{
  "norm_place": "peri",
  "norm_eps": 1e-05,
  "qk_norm": true,
  "tie_embeddings": "early",
  "init_std_qkv": 0.0334,
  "init_std_down": 0.0334,
  "weight_decay": 0.074,
  "warmup_steps": 361,
  "steps": 11181
}
Each number is 500 + 25 x the weight over its row's rms, rounded and kept within 0 to 999. Layers, rows and columns count from 0. Numbers have three digits each. The size before them is the row's rms in percent of the matrix's.

# layer 4 MLP down, 224x640, rms 0.12, rows 0-99, columns 576-639
098:493510515517513517502452583491467500458520494501468526495515450486482517488536509490473496529495530506528538476466493474463489512532461467501481496497467487524506489487536485510478468466463484
097:468517529513477507510498499506517456520474478513520499516497510505488488528514481557518485502471500501465534521509524498534467498475500477509531512529485480488522512477495540490465502480470487
098:512511483466547494503521494503501516510493540501535485498457529477520503509477494449518503544547522484490456494542518486519456517459506494502469493537494476481537498513466489503484516520477460
099:475479450510492524491448524525451511472474530506517483519467522464486492481494486488459494515474518465490521500458500525465503510494466478525476459461501492484488527474507473496465528504472466
103:517495473534481538460521485452500500511538501496533476482417521509516482526444475526483526485452513493510516468498500523478543501526494476516464484479500487515502532488467509531471463499538503
102:518462536502515530487519461521499497487494473466481472488488513484503491505511512451524491480504455485486470497493493510508491502506467468523487506463468522467543521438499463481511497496499501
101:507540508463573501516519478469470517480518528489491507469538490522511509528513515475515455497526455485530499492525502466494505486516482461467495487537492519524503494536474493499552514485491518
104:525484516533549516461534407511528468507477468463504501503551491522491517542518491525493543502457482505490525510471478505521468503495509510547506548493512480439517452498471544494501499494504506
101:499488495505476538511476509525511511520414503532464556521540518546542465508529498480476510530500519496514479538507490499499552503476482488502479465508492526488502481493513460508466528528496530
106:462456473521526540489468493500450517493490487532468542498425451532515502522488468506465521474505479544502475450486534462474517489536540467504472496526529528495514511511468457508501500513505530
108:458511543516517546508479498497503496492494477460528485481449507535501491523515478554522498463565533465509487491527512488503506506505534521539471433554525527493512492487517463490491469521493569
110:462498496526516488482488503518491504490542480494462492493435523518532472509492521474511520484486519511470462448495477511499534527497509482505452444501484501509469493517465473500526473500500534
103:489459516518515485464521469518470491475480498501526520488487522519522525530504465517485505494503487540469442466501508490556494529527518456518496501530522498494536497454487493516504530542468478
096:492497498456534499477479477511483556513507552486496475495463551463496488511495508466495467491507531535525487463505519482488467500477513535528502508525505528493476501472523500470479542488449527
100:517511480527478507518481490515505525488472514519519516522467539491489540501485484489527513550506543489557480500483499487514479525470502502533497507513482505497513507495537524535496480523520512
107:530471475459521517484473525499483565511472467500482460547449513445531507475476531510469512512509514474505509516461512535480507491465499504500501488464517498515556488491492470499524480517513506
099:504523473485509464501466551477519509530476509515488522520482508466488475503497521489531496497515488529512516534504476538487512528512469494494495476507494500519548503495494477523521480502492486
100:485463500544481454494524507498498522475542495522498523522493507516482476493545529527475525506497502470550541513566482497520493499518503531536499501478506501510444533478572485451487465483485517
100:500466513502504462479506491543520479506477489522536495529496470508532517497511481509538503521563494525506541507498487530512488525488498503516465499534486522503498529501480483496495537507484472
099:502494484514507486495521499527539489441512527475491507451492557465523505503494487490498496494513526541539481470517499470482479561483531493521450475555495508511542456509450533508506547525509508
099:473494517497517479530483484536492503521532486461473552459508494482522463485531530473486488529490489526466542509511519491498447458478472475500504461501482453472502475514540528474481483494456483
099:532495465517521495498521523503459520487539527513460505487517499470493504479516485473508482522462523480446556494477513524494497499516497520512525544479450497513502492497542512485501484518484503
099:507539530516488461470541494495524468497488490483482503462488524506493444467468539483515532464506496530489481526517493498528519479526491485548519499467489505539506494464478472517577533496500553
100:509501519521490515480498490479458535531498517483478510498479475495521464515519503483498460475497463512538508516477477508495480490512473508474500498518481515462492529541532498546527528479520534
103:490518514547477476488547462474554480499494474497534507465502520574526499500504494510525552522498492483506449517453508505531483485459519443508494500491475446499539463472464471502484517507478527
103:463503496481496441477449525499506471497451505522512505533520464496505545519528481506501496490516514509533477509465484492482533500518490508537450475486479538516483499492455464520488481513533548
099:488523509484505517482485509524491515468482473450485512483451492496477499494510492480498453552460462456463522508514498524480485476496549522488497485484495515454530504543544485527487538480503491
097:526501453511491504512468498500536501485533513494466552456508509506555543494466520529520478531522510514516472531492481470465538505491503492520509511473516529502474513506522510511511468474498456
099:466522474542515479497501517473505520484531498488519480553524532508483513520471479500462482506496475512522517526477455502477471454508482510473469543454520521538461493485440522548482517526517462
100:525499478530510460516498562487508477511488533537460520528486514479532521488532467514496534511514546513500510516484471485504493464500445518532433489510529538549465487485501514469484507493485533
101:463539517507480509563484474505492474479479539510460476480483426501460517528515539500434507515557521476522506496516502544515522500500486468510517510501520499496493513546513533501538462514474512
099:442486494456494533508469445476495516470527486452441488541465479497488519461506552509501517546529478488490541478501508512498489525488445462493512553517486516488487521468485445488450480515503486
100:504470552493527492476494503524518462551466462511518499507531525543515510528468501470521495473523489502477469526470512471518512492542540503532508484500520508493543452494481480506527441493509531
097:536532438490500496513535506520535494495518489517539490490513457499499516470491476524518503557506484543511489484511531509514497502459495445534468483497517478501537518514451536539507519478528557
098:534501531510475485455503452506501497488514462495501489484494468487447484510506464482469472491529497541547494470492491524498483489483501526492484510511493464514502477523501488509468498505480518
096:561471553543526483517529527507466514491501501496510450522506510485518488509511535507483512498488495520499495507494494507510482501517469517528470507443512513518501526490506520483536493496526521
099:489506468516506472484499537507515502504528444495518519502463521507498491443520512490530502539488503468486499500470506513521492498472519510547536470485502468471509432506514487519497502489495520
094:467512496459504480452509493475445500479476498511506527499475465509502516522529546559492490497501534528500495492498474516489441503486488539522556536503522470509475511484513503469479423559492521
105:511505528487514496460492505469507487516481500506521488524492461473500500464504550484530518461504470492483519498489501518500476496447554504481515488500475474501495482460489558507506494514536491
102:550452512510476521522514498438486491507493503506469480510560509535518525482470481506536484477497517475482513522496492470508535478484481506497503492482475523508513472463423485499480467496482498
101:451489501487498475497505511560506530492480506483514510488475511485511515499468492486510510511516508497443456457509467495456482513515508492489459486471540491498497541473546496503551519461479484
099:493515467493527550460506545469491486477494487473467490514484471468523527462474541465487529515508501515510502504470478557495506497493489469475479429486453501522476515508500485509469531517506476
096:482545524480471536500505460505478456516569517472518532472474522471486551541534501508450505540512503453501479527485493499510476538488526460536476504493536521501534522486476457493495485509452532
095:500513485489489503478498507496459518511521505470496517449455515554543484503513462502525539515498529505512506468509558482493475500498509528515469504531500523472533491487531488512484513507508517
097:503518470506483480472492477494523524486485510524509507513488469479512482545518504546481541484496528525468477471522485501541451444447520502496513507507489537506489479507482449467501520488462531
097:490482529449516519524487486489457471540509481491451481485504501503531484500561520482509514485498490505535509519496520496476477533503467463497472510478515495503509496492550495439441490465497539
099:553439499529491455528513544475463501499510458492457471556503563500536508548501525477531497527501494501440516533484458503507497441536459491435519499499486498486484479511536476482488517498538536
103:455503545550524460523520515483484470517538480495477501511483512501468496501492512546544501508496453494449465484437456475507495484479441492508510479470516490505508493497487464485537533515546498
095:459505449487510533503503518522522501514497505504440515523545479470524500501497486474498470499513505487522500502481509521536475470491517458457551511496527491527450491495494552527500550497519494
101:488474518496532537515512491522518499512469490497532487508517523474531536526462503495506472472479478496500521538519473493507494504514462508486516528549509473571525476473506504527503526439505492
102:475527544536525495486492488459464483526488467457508503517534514512493513500505521501477504463502505516509488501462499545517429528497474504510496483511508496484529499521484520475527487478515558
096:500486487529509518507554487494484457500495480480519483487482473497469510487538519483528503520483503523454496476524519487494565483513458517497512487518553518491516471502495505521511498491508487
097:509464566460525502488475525481499488526502499491512497511491539527503470511526504519503499494451480502491507512472514493487501479455466482521502468500477500483478502520515496471522477489546457
099:548488514557506493526472517497494531504453484507497482527537511496533490471480509493534455513493516507507534545487506510507496468493512508496489455470466494468496537499473446511494528521484507
103:451541479465496484516509497506517482517468507440503535510442491474504514475506509510542503535501458540489470467475508512539494476517496495505524518488498491478514497482514486528506528490474542
102:441507485490499505503510529527511488550526479511482504546452477473496511524471505500466530522538460485516395493458523504482468472523512492519496488519484521503515520488487461492500462520484502
099:511454551530495497486534502465489513493519484479459500526478528525527480493481526519464522505508468503535494528516476501546488530505493538498506499496492477508513532450516494443520451545460499
099:525484507521519508514550479499518512538493476509481510483474480464491494494489508499529485477512503503489473486523514486514481479466487517516495469503489516508505505530489487513513509489497466
099:477514492514524514488512491497514494527552530532529499524489497523525479519481476463500525520510503469484473473497506465508553463511524498517533479495469460490475512496505505482508443469498540
097:445494494491475486508510497491485497509486506496529504496471487514487489533513480473472493479465532523509441473483468516513437482534508502497496516485492470529482498519480489498483520543482518
099:480493493483514550518481504513466492521512465511509505470465455518552457471513523487498485490507531504511472479506500529524471482490518520579487494485498515488505491492451467467493515467500518
097:517504488507491494496464435501523536490511495453461492472522464511506481471505510484475482492502505491562478508505489496531508493480523476527504522516489507485503538491473511512509501464467477
100:462456498478470476484477495500500504532502519512473473480474503488498509494526468474505521539530464465522464507439506442583509483499470520520516478470475532456505495471466482500513487502510496
102:457468526498476499512489501522468541538506511483500503467499510520470512490526494485509501492496488490465468462487526560445476523501510517493448450488484480502477487498494496532513502465499456
102:498500517524502509508525548489540502525535496497492482496472507495510474537497526521498515519516485567502531477453514522532490508489523512480501492534489486480499491498512512458488480497502495
102:510515502490558482506506516471512507501517454511519488521496523481467521516498500507498487509468458521519488494514485496488459495519461455493484519492496525491456482485536503526509491451513539
101:480512537472528525462469469499480486493533457516490510548547495461486518462486485523532498511532467497514493470466503505486496517500502541499512484546527490489516491512515484536490474517549505
096:510535518489551533474485465508539514495476506497524478478512489508461484518476489518455507493527481504508517547498503483491527503546499510491493485472516449508479514462537495510514512540492524
102:497499481464481556494502501467474481403493523469488501478481567556497468483490531507548454493497483498511490503471493479534489522500521504502501472496509491504475486517536473525544520471495491
098:498469460524489476473459532452538510505499528480468498534541483462493489486486526472496456480480494472546500506496486518509525539502472550493523505484493505528489467491475487505471478494519480
098:479447456429524538500535447506520509491505531521494544494514468511505514495505481538525483450464500530479508474545484493490534497469436519514455514487506512469474462502470554482481502473500495
101:524500455555485504500477493511493508514493519473495455504496487492519482518532507475520518509447506509515455487489463494476517519466511517510463504492491478492508510453489498499504536516541494
102:484509532506517521449532533492513464509510477475512502497498487519501478485532505487486505526489490511521466507540513510506527510487482447488522521535487475474530490488530512481508514526461491
096:510451529514514489525551478517510509471497470527508484504511467438537506459508493509488532489519451495510493533509494476501495468501503490489501499515485496482487473505513546480537508502508553
096:522446525527522484505454496505521491534480491514458495463536483500449494504544516472523473506507475468536522491554507473524515532517519508524465504478488506491516507507466469518470520495517524
099:518510489472425504459523497492454444501542491452483496486504479518473462519483512534504491494541477548454528509454514537485503479470471495486493528516510548516441497513525560472489488454483461
100:474517490505481511518482504483489471496473496481500516482523503529448490502497498529499514491526492509506546491528518476508460486482510512488517529525504503542495506502479481537471539454497471
100:533481491504498460485567492493506534483494437507502537480416537526487478497501528490484472510532491531491474481465537522486503485491502522489559523470463549487569491507479462506512522495525523
101:527499495539501490533491508481525500521500517455496510514499499491493504506544491491508469543456522538514486515535531511448514488515505463442455499518494544467523508520495489528501504505505451
100:495501538517613509463502492507556532490474501518526522500490483501517515445490468525501498554514541498542521485527519512455523513512531472504490499451516468503492509491535516485481503500486503
102:516510507467477486522488499487557485493526489506506494509456445555491534517506514449487490480528480464467528441511508480493473497514508485471501521478438431498507510454499471496527471523504497
104:467486500483482502496512529484510542480500506535502522461447527499498490509517470490522487474523497491513476447473489537476479478488521484510483500486448489493533517505477513448488476524471444
097:526454468500477473491508445514428506519511496453505539531499509496483504455513496526492543472517509505481501522474489474500467521496457537490488498475485501482466558519488475522469496476507518
098:459493508519503523490501513518517475532529528474494514483527495528505540505466512542523465531512493435483515503510483499542558493502508524484517523527524528549427512517534501476485457464520510
097:514535448496529493461509503531532518496519536482526491497480490507481557484489475505547511524464522495477472460456449529509528485512529511518550513538506538506518502468527470474450517505495507
099:496542522510517514514513530454511470501506502498493495505489481515454534490492525482512513502476539510480472511527493484514510522489515536514510488507564503490509515515498519444497524518470473
095:450542513495525540530501538474503502499499526484513491514489510508500517531529522507495461472508523454509464474502516498499494535485485511525522549465483488509505471514484486525495482514526494
102:559510485473497456508497425552513509480477510470490480502441497494481525473492492494480523506491477519515518468487481493492546502544512510485488509456482506492481469489528528524473530527451471
103:493498524491495496478519485445533518491570488465514494488503499493542504490501495515473496509453513466453536513484479491494518492444483466523510499457538451506491506544485522478505523479483495
099:523514517491493509460526453475492481457528490544511493509471538535501531489450515489497531502488495491469497429510506513481515566504480461498527528527524461517525524496489473456488453497495495
098:518492494571529539501479465491515518531522468485521476483508521477440540498447486504492483512479501478492471525512463509470482501536495518519504531474488530491499507469516472514479517515496468
104:541526556489516522508474518499501476479453523485502538518543496493492514528497499495468490499489467538515564556529526481519513553516552484492519512503475483505516499486484543466489490497498482
100:490484508454536561501513518526490472469472477458510520494479468443482546489501520485489519525483523494528470507488490552466503436502502510520492522500518497489476491470446496495477491504557489
103:474503488479534510460465514521562482524518483513557477496481513497474483489483550490530472486468511461500495510516497484466459540533478497507498529472464519471535539499489518479497490485522509
102:546494514468524475488550438519520515490515533525514508503534434500490538529489476537453487482490471529526506503523515474481527524562541504485499501479484514480512511477464524524531485486480482
103:521491508509452532541533436522530495507528520506497472534524523480506469510435494457503499499502515502527506501506465490476507552517487535531547518518499443507451525510545537473481503488494523
095:529525511504498536478526490515491520503514477491520506486543487522474507484467491556509490503467491531515483495490524488436511524488551475483498532461485487497468486496472509472479490497486465
100:495479483472513518485506441494510496474512490489479491529522566534491478472507486487542507463504502496508498505519501522492513478528490517512527532497534504512511469534481579473472520456503501
103:540503504558499531478505524474510497512530522472485501523505501514549465545526496504537496537523506533529493503503514496500511519502499517543498483518556513543499530464502473510493475514537519
102:451507501478486487524447497456461518531527519508549483535443524545487495533500475475536514488523508509504517446437500506497460552483509497512511495494516505479539495511499478478454486498513523